From a checkpoint of a small transformer trained on Wikipedia: attention and MLP in parallel.
Each number is 128 + 32 x the weight over its row's rms, rounded and kept within 0 to 255. Layers, rows and columns count from 0. Numbers have three digits each. The size before them is the row's rms in percent of the matrix's.

# layer 5 MLP up, 2048x512, rms 0.164, rows 1761-1867, columns 64-127
094:159123158161162096105138113160091062123125142143130151132133179160103156115109108126220131132130086159119133106145182073113146129158129150172153169146108156118171077158213109063110095109096140
104:107181141192131172116164159137145169111137158215122171120124173169178105088101136166151124166114107065169135069144124094111122133149104097132168110156128121152134134155086115104125108145147102
108:064195128133148135140172146144107111161134129155137141111162117136124174137149166109153114132078089139127144136154120163104091191108077106084157169111167109140102169190112113121115108180122151
099:151134148152108107122116109149160099129118158108060199090107115165167157082104079077122204149096080151065217177141170076135142121081167178105123121122118149158142093114101177115106185121106156
099:170041126105160173054093113080148145145138121156111101024115112129097061102184167138115125120091091082111094113122118134135124078148125191079153178087081127123135109127143080119114101092160108
104:165161118111157164125143121094081092138121152142090141120138127177128159110139206145131158148077158163093173102102133139127097090139118124133125110123069054104122142084119152122147137120112089
098:114120099107162139153084091100174160113135068100144079143128141113141148146103141138118130125149115135121204162143134141119144081102130138142117141109105122145080149102132163113152192084069078
089:104053096113094083110143124172172130127078114142125118126141166142094110079131132168195104099109127111170068112109090091134104093136123146136095085161162135116101159122146103155135144177127113
095:135143138113120174117153110112114099111118142177108104092103178082105120139137084105145114146085128139182132083154191067138153085085155115100126092184118123150112129116133145108115126120189067
098:159074122118101085102133149150153122159149187100156127150111137093110059201138138125094146144178085175161132124135112088096083105129112114121145157145137064119081118131123096142093051179124137
098:093176047191060138067085142176113107038142149104126130053104203153118099115140130112090097104115167152162095106121121108175143145094122130098125154131100116162122129056079046119104177101090121
135:109034186109102160120105061129118099133138101151139133138100122091105179142089106121158114142227126070159113146104125084132156127096116104104126134089113111117081147101205102158085115145101135
099:130137088108195126089031177115116131122087086151137159151147140124111155171154137164148076131130108109062136124094101095119101064179165078120154183122100169103115105123104128091142177200154123
095:156114198091126174146140147114160161122091100161133106176135104153161090108072134063061152090126176079117129217116135171144140092105157107116182171163121103086108154144098129132039079157155108
102:138138093083140147080185073178168142098109078172167120131142181093060143137123158167078102086111098077150097152184171108104122161076098160131109137181110074073151182163182155086133147079105130
092:106110119056182131161118150141048141135104145157121112131120161096051172111157182120145128150126120091165116130112130129137149163115169176144166153134130114111108118105175158159156149132134077
099:134162126113114125126098117111118093098125129105139047086094176130138141111102163134161169186062136178118135122147078123095090122108143151082131068171173159118051160098185150148174122095065140
098:128138154136143123156174127169131128124145114158155104116141118132094092106139077162136088151119159132104122085123166142068142140187142173146144122136092093095138140102171094092105165097116126
097:131138186162175140153190064130074100134129132087096147098060159160149091148167091144130083131150106141139180106105114167100074083183180160128108124164108157089136152188095152184136136182150129
104:120097137088119110118080118084108127158158205082084086127136152125123125104081149146132151069110104164143101126117133086084162119101100093159204151147116096092057127172144146176087135154182076
108:136116147118110160123127130088068170174115111096106127106122164063159118071082139143167075162198141137109131076152121138145099133102096114160188177222113141093096139108101156102138090117119127
095:111120134124155123161081112106089080148163146135157144104135111062107167128108178117131122141154156171136099086146122086165100164187143135118142090097091121144120102135089143212163107098119173
090:113200149162097097138129188167069122088154089150101129155161096104129132108151154143133113099178136146167173097126167132164111171168085144119113155135088100090090102133168115165130116141114120
100:102160068165129123129102089148112133172151083083112144118122143095143117132160182141154138078115085192111081131098140153147148090101155149151127182107188145158135110156111135132099128105111155
097:106130055181184132107112122140171123138109149147150116058115065172157111119078132194103087134079110133104110137146085104102126137125117162094131145170092109180123072104159143091120147090099117
097:144163160168127187173082154073070142178113117211128061113147170144126126141152114101153127085102130087077123190112128116093141073116156168108116123133137128125123164152182088169125146104090135
109:094119123103179142158085174155141116156121137072173124130156072101111152153101114112103087171169197087097132168095076114142117128107114096153212129092137101114144132117077118133070119138188135
098:077159125184127086148148142164094088152119138152151110139122123233114140119147161097127098136173164142128116148146091069157118147163098117122066192117113107152104059147085122100062100123133111
103:079120092197173179057134134134210116115173201167066137142158107151128155140164101151138165094143114153127076123177099107126102061121116149141108066118196157076137097098152116151155113117138059
097:121150104141100166131083124171055133128113106121166059154163162111131159151155094135140138111159128124168144110088093111125110129100150169113122097135098162114137142120082174172097114153099085
090:124185124126136211153143143048036061051132180181184076142136115035106128130131127119134115157124096069218189106164200114118121162146129115166122133162129158082145136160149193164125092102080137
086:159126082150138177085079090138168117104081140082128070144080173124087106103154161157152124166169115103070143117154118133132124051134112173184151106081193149104108168146106086207172135103122149
098:127166122151171106134148139145091116172114123117118073082093118124110161182204020126175149174092127141135155152141120099124164087150091093104083088148095116167100060123224089108109116137105126
100:081129110186097215151178144134098128102182124140159124095144105117122149125112133091160097073052153117150162196113128127148159092121097122197107131121118169198137079148114133140134163064113109
089:118198160111187119190097072186090134172125125134195076116129140140109159100178144158110201123072148079139118183171162074173112083160122120096134105090147118108096160109124098147171123136158152
095:129134048095169157100110126131132167054106114156162113182123138109112148194105080103142148114089134120139172089110175064119128115109141163112094161160118139097101142078100169079184135132121079
098:130150114097094109152084113112134137072109114131135134104129163152102141114087132124146163094080143173152189165080125139079107117142175115139157090143132152155110143124155142140097144155152113
101:109102073129133127149108148173103143086178146116216115102204134161196139072090140099143076158188112118088152128171098139174135183151140121157150144114122105121164086114104163135160116185198113
102:110156091155147158113118108104191135186108055109089117095117141155105181154133135096173126139183123103139205159129098152151157077169120110075100187190088098101081110133104117120170122102130167
105:140139128158158156143140135087190105139154119104150130111115110171147123109138096142115116115082133142108100081110097132173048136176169154059129142152157101138118141123128116144107068101101086
101:080128086154153073163082153050169194143079200126095170177079061106128102101137103108113178139115136087127137096122178155092161171139125155134064137157137148080103105122137155114125135141128177
102:118116166132171133126170144153098105162188102140096160118140162124125090147134098099114143162135145174191118149181150123130134101147118159092136042161160115062091202164136110119112086118121138
101:107100123154163182139132112093131134138137112160142136113157180137123139084093164166113190166098184102093114074129122079167147144127126142132137109174139079142141101178119162115116143150142138
103:101134172104119109138131137204132062191168162153113086152171128148167068117148154164152139054179145116113154162158134107162135154123100226140178071119139132150081070145146140153087117062092140
095:158176112154060147137150176068148100102187082112143092139123128079207101166164116170140096166168090132053139079143129099088077118168070113164175124095129114089137129076159088114124140159139038
096:191149143154072129058108094116150117153097103070112180085132163120130147134137072131186154075076132098103166154174047139157118202078151054083169113159119110135149123103152154112129151129138147
097:117134066189138125151110137124119158167172056154128160125112143067120152153119117080117046170117144106137146085174145149076138111142155190151114136123112125125077132129193144135122100048153088
094:157156185100165137116123141156136125155110148162133121209114171162078083111122085129179163133151114147135154175089139079161092119092125175109131131120068160105158125055249084117137128092105112
099:126138159168064175105129105138125084078170077154184085185129144140174144128162166115095123125089107148082083145161133186103107095097110166174079135087052109130064175101179115145151171098158188
099:114109068102158110146104122166150105174150093106156125174136143158096208174103136221094115119153110128133112142158183164106099103124117132152145129142148102083159072133063112127145146110144104
099:125092178088082118083147142172170119164081162165161111151088109128137198168157126144094152136127084119152076113122155135105157127127100136167108119163123137129110151178141124102117148172126103
093:163123190130077086126133111140172145202060148140100103183114143122165104111123100152132127077109129076115169114096132146055117152143113119160071127091146178126108140150099101168127116055117098
105:095143068136085157080112120088091142160164130087125175126124180092129108169174079152133169110142155109135152108100105134118116140121150095134122147098084084125150075125113200181097144158092105
097:118101105125156175154159202106125083129126137138158141118073122156105125135118118150106130120203154141108181126040143133107141136094116132110125138100133111093137133103171139142125096131103072
102:102087160167162136131137159064139089149173125157184144117116139102124128115099137094165175070134127111117139173112156172121213127116106152168115119202081144156132132169129160145181144101093174
105:112096120117123115152143078149116064103129107162140111142132168132129124086086131154105088163209098117141114114145145034095135082084143075093114187117084159146127165148108138118098167105198183
108:178150054113181161133172120119096075107108174144163141131158122118112148064141160119143144126121179097168142145177156167134160136129120107111084136061109058173138141088119112138130111165149143
100:132131122159119110158069133123189151144163129128145088117166117123100169125115091101110079172152156169123136121084154145139122133179131165072140139133133098092132161143189129146113161087139165
097:047150157073171153132121155098115121171164208104125110130189183137130131157087137136186068114133104153125069174189108172115074133126163120143135138144099148153143166109098098165134076135115104
105:102133088180163186066082111120181040137132142102149080087182125150090145113121159111112128154157112104081083107151156152104164130109111092140189092154118140098151137145139163100077131134145115
098:139126094135139170129093142210178124070104158139141168101110109159150170175117182103110141176109100105122130162155111117084178131111100109125072113091181080160157114144135115103139154167076156
095:089111112144176166104114140187112126147109091130199163099094185084066105105132146185169172163191193152133119090152060145103146109100115129072082138154097136099093084114137132225155019153148097
100:091135079104115165138162102141099098111141131137128255151104089136104140102213118171106164169107109112106145158129147140108128132183104148114056165112207115147125052100134112097141111131120111
092:116130177111051139105130122099159156154122091098135106105143146120067220126150069145138080090140086117075136147148117106125149099172152090088113145121061115097144145078123157099109167163141181
102:129095134125103070162105101105136120116113155079128203071093126069130109132120095132102162156107039109110125125154125125147063134134116118127173128068104057166117161145131142093115173097150031
101:127166127113148142121143097100098087131148147078169132146099107119143155107116175116066095120136201122084158197144080117191189139128144091132131129103158129192095131094129146132106081134120191
098:163141092093153123159152148091193128147172114154128103147144157152136130147077170130177128152161156130169141126125097133141185173120149151172083086096135127094158119052143160140142096110111053
103:063069139135195123121103126113119107133122087090149079122204233142088127129101039126134113138098162102136117084141143112154117190091182139113127167107137113081099129138155123091153151103114142
105:189124076093119088104161120099178149127091137159068082100118105121186160122170137135114115081104171171151139154143099156118150103146046106158144142122127153130100102115162136134123138127138108
099:126145100151073155064138054081138080155073174122181134138127051093148134158157125127115151117066120098085155129165137138125135137136121123072152106140129087065105105111150112161144142082105079
091:141083148128093131122153143102103103134136182119107084188136135122090106166111123148128129137125108144098120088124088124149090161094105138142099108127134141146102145161180122110146185198142130
101:138116125166086164050114113101195138101126152134108129143171152162156076219190047126144144070150162106122155111162139148177177135093131173182115092129127102110108184145181107065136164145137130
099:139124099186177133130110154112119127111133078155143121137103133167116121102074123104155092110106073129055133112097118147164120074116145157141090159076100130133135095111137141139085182102087122
098:122155119212201109112073110105122144101160138104146147148133162134133135122140193111139099114099134162117170152119147211076115127121159088159113154126138136138072137088137134117105111131156082
105:147103106131191120137079166105127104169165129188111109131118133141154130154089124139112136117118110131149157085114105124110148098076159143121107133137080098136157101114109103119104120092145157
095:152131140143170140104127170119081071176132146142112098110096131147166116126097097149097099130106120185132148126169168114132118121134106101123186134102199127069148078107130126198080071151086114
091:132076143141136136149199127192154138177083136154183100128153146152137196175106111149112169164136139106094136074089164138156166109244112095148104155100118199110096111141066177154126154139120107
097:154123112067071151139123134074146105204167114137143141151084177081129146088162148123169101132141146066088158179188122125094076146176128096123069141176125095138114116110081117210084156139061088
104:148142100139089148153157077121155083122125145104214117143139110169086150083178117138077105077122101076070169148133131085141112118166171160140102072112175120135140136118117181092095104082123126
107:087130120137140131118115151124072113165159130142107203100089111163173108073096081100131149158104135162107082122251091134126119139128123103141107129167107167107147139124106156102083141144140173
097:123144143146091124184180173131133085107199163132152140074142124117102127149099176071087058135135119066097193081113106098090151115163098123111123143136101141113188144175153080101121168101117189
097:144138144106133065134090158123102120177136143109161059092095071142172169137155079104118135146121107142122166176170126152150119142130162149065124150118158132168085106152173093126100081198105108
102:161160156084133151084073109140118067074140096132107134137134125136128133089177121135119128116135112099108150137133156176148115121148158178111116102135087099143128104161113168116162108175168105
100:079089148129106152110099097139091167123105126119195100134119121187136137154147135146064106153074159160117115184139147097138122080152196155057132093144114114159132091101068104085090111131119147
102:075102122119160136136134140161119117143121114185125125127127169175163108122117117163138084106152170073086162115133103149098081145056120124163155168119108153117051186104105151086132108090110100
107:138175059140131097197110118131145138175125163196153173122135148101121103174116140109129162139142170095207117187117093138115154078169102089151156177229098117098131162173153180177109162075139138
102:087158093190166092095084178080182152097138114089125134172132139096083132105136126114090113114110116102158150124094079141050111093133115151089113095161128092113103085124157173115147089143096111
106:092097116102127131162074129115129122153159102143145189093089113157143159088069138165156148101132169146078118115087137131156097148129167148091137126150065092094153133094096101128060154144149109
089:166137125126128071141221112166189122128147154162119104156092148154120129081093141132190136179131086124127171063162129143155122142089097065123102108135112144111113119104113129066151146147178135
101:148089094125117094130075093157128110175108083134093086123163112141144098103089102183143094109131114144127161147089161147132140146118099135132114134156059088107151162135185135176120109139097160
105:046107164120102099169199174168128155096105154141194118198141110103099149096142097080122126142082155113185153127131125185153155107099125186151172196154064105127156147124153126139200120081182121
104:149095132123170138136093134063124089165146112116142164176094113139166094077165082141187102154148120104149181146138163165109170083097102120148087138133097096078159127120117126137077132074174124
102:157160100116133091141087130089158132137160103030117054144094146076095123100120073118140108122125108167125158155131145133127137156101112097063158147095156076172080149131136153080155099116094160
099:094108139085163094132139145148159176072143146120116122109164097093085127178145098158146113159146117091134099160149119191110131108158161047128121163202084155120127162138066141171166110152160095
107:111088109187117177144130110130087073123105108223096145085092136079107104094075093076106069139141141101075161166158122103144196195142128127082179167102145090082139093161200095122132120134184119
101:138103093151131104173088130102164143164123098167160132113088081129126111120155121102082173172097196083165144052174099136124135104110084140166106155190128119102094171096123094133140114112189183
099:134193127140100123136183154129101139110140121092178161171143216155171150152106111149130130151196132103153104107058165140129141126148121073118104131144109169170115073137147159108074191106083184
093:099068084145105115171084203136108065110104142102163158122157096046113140124093138066062124143127155162118096145126077076142145155107138154163097145123130113128109144137069089104055123161160153
102:171128166062144113151097078128107145142106140158118150136123141163148089099151130078105152127157138131105133134098093089120100063184171152109163093108115146154121158123108098175088082157161123
098:161148105118090108119150150106115176163136122138106106087142122109124123078137115116124145127142162121134104122167106129157127164149125170165109104071173159149164120232159144067109131098091116
095:124116169166162120164158178105113103162142114093086164076095127114051138129138147129175142133133124096070084162161131109105164129128118102125120107089144120124126098181124149123146138158152149
100:126135141117183122152107091126101115182155121142141128122159106075164069143101104129084075112153114129111101138102139158163138092144095160090147148128157173097165151172095108119144119109102138
103:175124197156129187126125180133174115106108107164102085144124111159076115137155145177121154115137115095154127144096078130057074142091183070158131123127131110112070136160161132164171080131152140
099:064143177100144107086101142150111113141104161091125124146158131105092117145108134085105101134129127136113118169119116145104116142093129132118143114113121154102112099140139126152131094152169128
098:118139126075081103111173169140140140072101127164147124070104134095159098145098138136158102157130130159127105128172144127152119164147132135155174177081094088179060125077140111042132123054146134
096:105089157079108086129166158135076163144076141122181105074167174132181107150119115124075099136148159154091129168221099110133122136138079125137205148139137112101160112077126202140114104160141149
107:120172135115162159095045121153149087143072194159105138136153129122173136131118135177168082082188184113100160078143159120092117145118093128176114185166143093121128123143131142168085114127140095
# layer 5 MLP down (transposed), 2048x512, rms 0.0973, rows 1761-1867, columns 64-127
090:113177103110136077163127175113134134133125139121165114112113078095203152091139085084110123113170161085137143123057133140124132158099152125136079177122157178170090130132088185121131103102112167
104:106139073128122171059118128083125070199120130150121181101174138147144097156115124106103140145103144164120123121099134171121086169107119149101086095090148155150055104121147102153111142173137120
110:114103156031128134124188113090113142150157168061174131150158184076132143137123136125140118109114130166094146159117127120174128088166099175163105118142136113167131130095155119132087162115080149
093:027065102157079116126113140130102081111127101078140145130138107140106153091198183136103151148169190116115162129143136131141139154126104137091186104137099153095090094089120100167135127126160141
091:101189133112104087118163136156149148127101161076140077188178105159108154136114113085111060153142188109112194087091099103113166135158065103179119145129145128154118145144098096168120175157071168
095:131103082112083170093111151135115164133076090145125083151146187087129144145159069104110093108109115087117128093123081084204110120135152151097199148137136140125060113107135072146102096122151056
098:125134164082090129169126140095145100136089113161082098193158124113126135120047099154099151136167111165179171085129154134114147113140143110129123123126168104204099109126150196091071107138176134
093:138150134129150134131130128131109118143156164151097165087134117104203099152110134097099082148119164116084225136105169112127203165172158129128164094112151092166140101094141168105125121136153132
096:125104163138132076125054145145118099112129157096131221155169134156156121125159123169093115152173134149079114157118102216135114150161130148132146109147092125101149120154130120145130089083115170
090:149198090158144112143119160144152168118165113087133162119106088093140158076135123100095108087131185099107093123092103137108170142093071151165119133142151127175095127111132146136161137087100151
099:052115183111137158158156158190092125080079105164173069168119108088218085159111162125116074151135119117094188107091057123074162151135120178169101187114124159108160110149143143126131075147127107
140:070114161148134189129096124159122147139110141124144072161113107116143143143168108127115134111150133077113130118137144096109130122146124128109111109162111145150102110069201071144106102181053070
100:127114153097073093122138115152168089093132154136076029141156144120163144122129097135203094107122239079189163127087152094119093186166124179127104153065097121103164151135112102136104142152098117
097:125153099121098109080162156197074122092127112160086105139101098109128124128121147122115123151130104130140194099181145097174073125127177185077087124193121100178157167109131103136162194139122165
104:083163069088182151040109215142110142186097149136152151118188072156102156152155101106120145112105114129114120153120124150132151137149123087153145145112125136120115142154127111147109114158137046
099:079131123130120117141196097125172119186140105117142000114188092147190120135132071102084136135151131136153152150155164131121169128157089101125094120122130144152113144149135144099083063148114133
095:157108153175114146109144136140123144136108099126163216142176113100098143153137115144094100061211045095155128121142114115161158166174127119022093147073128106160123063134066155100117137166148100
095:156113147095087068106134085089139070152121056081110095201133166092128159094086111119131134119177119163115137117112151177073093116160155141152125097140155109129170089177162107130094099108166076
099:110109113116095134116101123121145127104132121135144087156102146079130136162139141118095051179124111109151203103212095135093123167137126093174135090127166163134125180106147135077154123126089146
104:107081082132164161139133129130174130132142197153144067150090114100167127164139076098140089140118074103165151111132123133193158093074138136144109127153091121138143093114112177142124137117100195
106:140085102168147145129134090031130079133114160152128145116066097175115154121098170147150138154119134130191074064136075141152116178113162060041116087152163068100095178120129090160182103092124100
095:117134094146136095159106170110103169139112098119153187190090139154206089114137104058104111049127176110162178133121099162074089096047134140145128140148201128149105154162158135166172106103094107
096:154066082079116179102143102111179102110087169087160061124061147114118125136052087142120154133100120165140155158157084129111107092074107112190158084137147153125131105105165132154127119160107123
094:188083097130139139169170129123144094079100141185147093133086119167134148149095113208142113135119132106100170119128156069136089126077098104108093111145075119120171112119182089139131106161163083
098:101139154097126130131095081088151117157122197091150127133140137133070120145106104079128115121127136125129148104115090117141037125131112128151117124142198134149182107114132109129136093175081114
097:090125099095152093074140127130166122116091187091091139154176145065150157129156160073127163152134124159128135097117152198176087181158106107134128145197086097127085112136068108160188132084124109
120:103152086175115160156090135179151080100118174107113102186113113175159142164146163143044112129194138163139143150106105085112112117115172111060117123073124134090144207116190196115094110137114101
097:090088082126156141117093135121104151070169051108121166160119127123146075105101092125155102098101141147171189117143124105122092111110154086166148057187134131124158165113145132115104038134125147
104:120114130142149103050111149123085118116094092210132057160107136121238098142102133146111119127122144110074117193143135137132126168135091137111085174150098075153149124200140163099224100103180069
093:121150140090130121140184099157174121125151141152127220138143114072123129135153099160167167158078126151109184088192134119112135154143164047166079130110126134144113104179162178068171070095109150
110:144109133109092040096123138184203154117137085083089215127144100221161148148128137124144125130121180180091075107117074139133159115153140157106145125125155116183106108182101089088136114161143152
082:157144163083124103135172143110110163119168140157118170109154145122152096135127111125079100115091128125192029134106072140089132151122095146108108174184067079139168142148131167107089098184069093
094:107101066072130153090107171125090057138160179093121105083155163132161089104118133147176150107129110091188164113099165155132147120155090126034096153157150161129164163167131118169116108118200156
101:145158091078198119101079193123133123158120134137085115111111132190134160128143127174116090128132092121132193071149121097118097170152112158127172100068090114157116135087118174169147147130114121
087:134079128116116145130133141129148050096093125151110095113163136111148145122105130109129092081160088176133197030180114140063101098165097111105101170187117167108155106170098109135057089120094101
097:116135145105123134132125131105092062170175143055101105136149147126126128101152125106169174124158099146166129093146132135086140107175153136132123135118093159208126114116145101165078086184177175
095:110129136148159164164130133169146167163138166120134106100082138047170091119096153107091174098155082092142131098129120123140153110147106159142160081176129064175119169098076129112166151100155120
102:095117141140103088093114122122121082090100170156079065166140178108161170082162129156126128108120135076142078109118119095139108120123062129111128112129109144205118093130130148116164127085125162
106:121110133123117081113138143150139144142112190133161197183123119069181107119144112129154106142174100134104128127095141143081083080105179127074120083139106140109128142111141130162163093140101181
102:136073082108100131130121094102108201141159058149147069063104102135108123072122140134069133189089169066059112170188143153189169134115117139105184131141119129195077096150140176082135174154171104
099:126177120082119141125157068177182117124187112137154176123167103161164070084112175127117065103152103134155081114109183084165111122095134158182147191118175108193171086139164182164127136154012129
112:153106109131125126152079142169152097146071150166126135151058107117162138085148190143158119159094103090131113093063075156131114137139175088125120166104103145170170065140155131163145121117085148
105:185194140075161162158201071113103129175109128167096103150145106117169138131125131126129128138124114135009183152094104176157196103136154190088102187081120140178090171133125135103127125096072112
104:053132104120117086115148111113168138113132131108135109096115156120099172139053126092176119151158135063145178168152159093117115120121116121145106155098070100147204129077149104110157116076159151
097:117136106117150146040142123126099191170045130147102077165114183176098150088133146172127120154103149147162075169075106144123099114146084117127163131129087141105156106133182116174153119080171152
097:140101100141119163178129118152067123150140146108131161169206172127101098148116089135188142126132180168098140131107173177117099120166161146154061143143148107056133137109130065145120117120088115
099:079112188135136097161152097095070135111129131053142103181139103113171102187113158133105197162109089172114169131087141122163108186084151081089108061132108131106141176156092202111108148128096148
089:110115113136108132147112127187144120112106141096107104113144122135146145114146085147139140109062128192168128103146194101128146146150091107112117124155139155108134068181080160164132151105168087
097:149177108155204071119147187140159107126091147104046107108122127204078068134126084159151160151111162144139179108133139060175112107114068150050165082180113132096149132131106111103110098131130108
100:172132152114094127153177159154131101097119113046125102066173078123150147133123182166116114161208087161155135157114175070105156106120088111087122110104168084129129071108168110134155165082161131
098:104141136148155136177097162140132136063160115142236042122193146121137108111106112153185108118156166088106173104075072181164147122133128161154155137125185066108149129115155132197121186096124133
087:095155179099113106065161064098131128073147129148097182089194123058131155078155170105135117158159113153115125159146135143126136110183116095117108149145126110163072130135122184131091111137177113
102:112104098087160128137147111092125165102141148146107084130094127213146124167127217099166119186133151155122143143124128118122123171157119184123088108159108174143119205099123110082162173169123166
096:150172096103134114164095141101091110115129110169129115088097145111101139113158099150157153168132143130110165094169126066147141086113122181141139111150088107159144086146150119142143082107195105
110:085107109123127119108156161105167145120129146106121229124149115051156054113139135136160102154128160115150091141117191108131096166147143136163066069170121137140180090147113119152190086156166094
100:127149152139065150135072132125121154181113130179090069103116113060122135159210120096158138131137196077093081222150101118152124200118124039153153218138156120127125130152128087173147117136114098
106:194150123191065177106115087115177151144075103071141145115077123116179151095122129124191095168125140115070136151102153092113145142176085077129148102071147189099101141123066111130139169128064120
103:112126117136139146090168178119129086127165103179119161126082148097114141145092136188089136085095122070148078177189081089093145098165124210141080145147118130129162115104152196081171068154125133
090:163144090154158123164099084162114126143062117139159161165108110156135169110147120133116091117193123100150193171075178107143155169108104162110128150175167153106149074110138076086048160143143120
108:128100115221211187148132183154098152090119188167086133155119078131126160118123165100155173089133151144071126125084184100088102095125128086119113148041151110146167160102152148122111121154178132
105:103111095162185143079136082140184184126116140142124094141144131072156049129102146146134129113131174109137103152090110130163088150054159066160173087099123093157106137123141107145158134116134125
093:127166137130163158118059116078128141078173160134110152136105122115151095202138115114151069121105093150118094130061158115111086133048123048124060182142166144157143121145152141099147212180114137
097:103151158169131128120166171061107173135116126117076122117155065154099110146116058113174076096134181126090126150158064120092126123081176089130160150133114107145121122160114154187136107123136132
089:084145133092136137099100106092111150093093123144160145098117078088057126158076128123161158106154157101156182198155145165096135209132083150103077109153110173116141126102112083189126119162099124
104:131119155124118167099145100059100159117080092137132155076136148140151174089127152165167104124133134126078125082158144145105166105128111211151141059135080100102099112124076073136136157125164101
117:162116139130087123148143167127123141152118087144085101107136138107110136160086066124152147154156102180184035089162131130107111120135153199129123108115080118097153144168122115162130130114140095
096:114099167142126125117100071166147110125079180103086098123046121133207117095081081093099116070115149090154107110057153119156067113089146118144103115131074121112101122126097104097136154150113171
101:081179142111150161111062137084190083071129173145111148124113166111121104097144159151100105121140067204082149172117124121130126140174109185158174101125192168132133091176159143108130116074192144
112:091134164167124121092124127094065154105070106123096086118139127067108114095128127136142128087150109143135138090138107138166118147118152191110081161157161078136149124183144127171119135135167127
106:171115155139092076095160137160112102105180141168085084091164155116120165123088118079120155090107096121103143132140100146192112195129073194191121186123099121113060120081175124084095112119117099
091:138162112139122158112106097125167149128070114139092095086114115109142113127105127100108102092135138117177155143165191160143136129164142100146130081151096133083124105101114153118134054092166106
101:063167115092148107165193121134153094115118204105153097166132088157134164126105123114089142175072100101112099105099127138077108150087108132110135139119105128076094075091117127190123069120130069
101:102149180146119106111133127106109089115184149118080173099151177130129133068156148092162145144096102235140110177174143132128093100133130131170156120102139138132122148128096149113161153111148181
100:158181171083100107089165199096137176154092144077132133086168118086103091113159101102079131172120095136141107074076170112140134146169103140142105136183137086186112083133146163116148173058132177
109:159194173130097098123148191139113117105117162158111098137108133121098129139112127099082100169139135169148238151081145113094153121154128102090137127119099091156102126110113153138129157081093095
097:160142174122148128139084114186103054200117085138155117139122187150147081148162136111147158174087099140150168165126063096180185119104134046178085081151138176079133101115119103086165150157104149
090:113129121104099089170081185118141139138124123089173133067072189107156100109112160136161141086126095169136168138149092124132078105124120124171120119135115094155151128111155149105160132092199176
096:127107206138108141070126137172169114143130139133149124052135093130124175112161137072160116143125112123185147163138162116099117142156096151140178154198094159118144120169160135067164133142162129
107:139146162140117111118108159138133146121150142120115192117096151151075108081051129120111107168117075150087128182107155166140161075180127120142075153196169131186128133083117072128102168178110147
114:083148135098129126130071108106099153130141176155099146130141141150125164163153095046088087150154133144103167182110086100164115115068121093074060160163167144131072138133082179122120135108148117
095:139125128156165175106118126129097109134093129119091118184144115135127122166097086072129198141133134132097132109083069163161148142161119143123086168166098184167140141094098161123108089109114084
101:034124134158047119144157101126156118100112131121129180146118113142120127107125163099082092118097132079077084101126129165097083110171135138189162106138065090087118125102092104135126182133137120
105:098183150190086085147128137105142160147122186143143078152132106175122114125178137145144087110124193156166152089142166098105118160174137072146182103155115042191159127159107130139171084135176119
106:124138132164180149098118153153128096151143177096095174151149067093179123149128122081207184095160099066065084101108128133180132166158092085161123074129158190117154157185145097232170176149137142
099:141195156164152172201141172129166190095087095157083127111105154134126158105111141069170131132140116208108059079148168124135150133138152136060073162098189168063096166137133106132170112134093183
107:145120134132139160167081073172121144176199136120145076128148103119144091105131115095168147133150070081148093118120159126158158079145165191158122154124123153147133119130080127184196164170133134
100:184190059124084165128092060087097144098104128156137134164151087100061119106139189132117099167133151132087089110134127117211143127149093041152135143166152120177156095152120052130123167129177155
103:105149121201159169134108136129098184097135117072097107111145146130119182096144119135165133098137135163125119126180115179099152163107097139090127108128130067162112127184120114118122098114113151
088:119094142118141138198088128110127133086118153072095229128177123143099127148139082083124146079105162126082085152118093091080111099184132127144138184200097147163149163171099091178078166149077099
104:152198188153148123163100117132143108154128123141112120110207096135115119151151095142138118124136130105101168130161102107154104163097141156164111107148182080104119177142188173069159090128193161
106:151170106135155117133126077135077082104102070138142043132168103082159107086160122142095089170150162096123127181127168141123100175087183160144124107102157125149117129120152155124089096109146103
104:069149159132102134101128133111051189052131113154151169136127085132152150097135195100148172153167119132196088188168075118089075100151112105138122142161100072125090112138147124137090151111169122
108:121126132119115157125135082140127124058152221184101112118149119119085104155139160074048120117125111128124137104154134145155146094113159114123095122146100158159139114133111096097128079138137117
096:156153098127175114148143148157101124200104170101114119165135178134138166097098141094147103098138133148068069074104162124084144209153064186132094061109045133126104144120136146152122141100134091
111:101197172162120175122146202109128086105101121105097142126098170044088202107128126100151109122138137150058102220174109074125153133159156140129141113122108164099143176110120107139148193125112098
098:141142107070140157086167157110155205135143147151109254083179081158137115097108128085141129131178115109126093139011188078139119153102194150153149156073133119107154079128112180093143136112075134
090:135108120115181120138103160102105125152097108108095193108139085073047110104186133157086110158103129113075132133153105094109152082132156140151083134135106115136087129140177097073180107148154110
088:153139139126071104075156054133145160130179093175088133133074198173123163080146123137145141144158159164152145122124149130125167116166101110101133153122051144149131087159120175167193158105153125
105:129151113194155185129199217121178176107138061132137162147149137089073141135131082133146100176082158148123096103138155143121122153118085129140084162131134072058192125150161194085205154136113100
097:160123160148157122135137085154181103188142130142072067099160078106113144136107138126115155086150133150086145166055101128110137126126113133166116170141134156061127160105086081126092130147100138
094:133160114092108118094147155165110136075135130208149025088134146137114148117084120144165117105065123115188176110123130111050153091118084115108127149195165153115146205077160125147122109104173112
104:091088116126143180116159174091124157103085132092146144108094142116116153137089127161162167140080169105139174096157113067067094109127165128167105156085112131128123053068157123171138154148153117
100:122106114139186135139118098109204160125149073061124101122156158119076149148160157142071123190090126107070095099120136166112188137117145102099136124134135111172192176141103088111157129185107117
094:159091188165152134100190116069094096108129110201061156093090156190154172148138092192097069121148128132142097140104158119109151091138105137165153111128127098169137104137148081130081181101119101
107:173068169164125113154156152137130098130098137111137029102029152123143098131103134094105134136123132081093154145173201134124129110125123119074100100162137125106135157056094095105174102136136155
094:177097160134136076146084115183132173125046198084187041163152081088140120136117125165124120116117116147114207159105102152147041110107083155097082122172146108081141134137097095133157165136113103
101:116121144142148103098184126132185161151114103077131184121099116196133173105139167158132170159126142049056157126133131102141053116168121128101157136099115138130167106142114101090136099103094130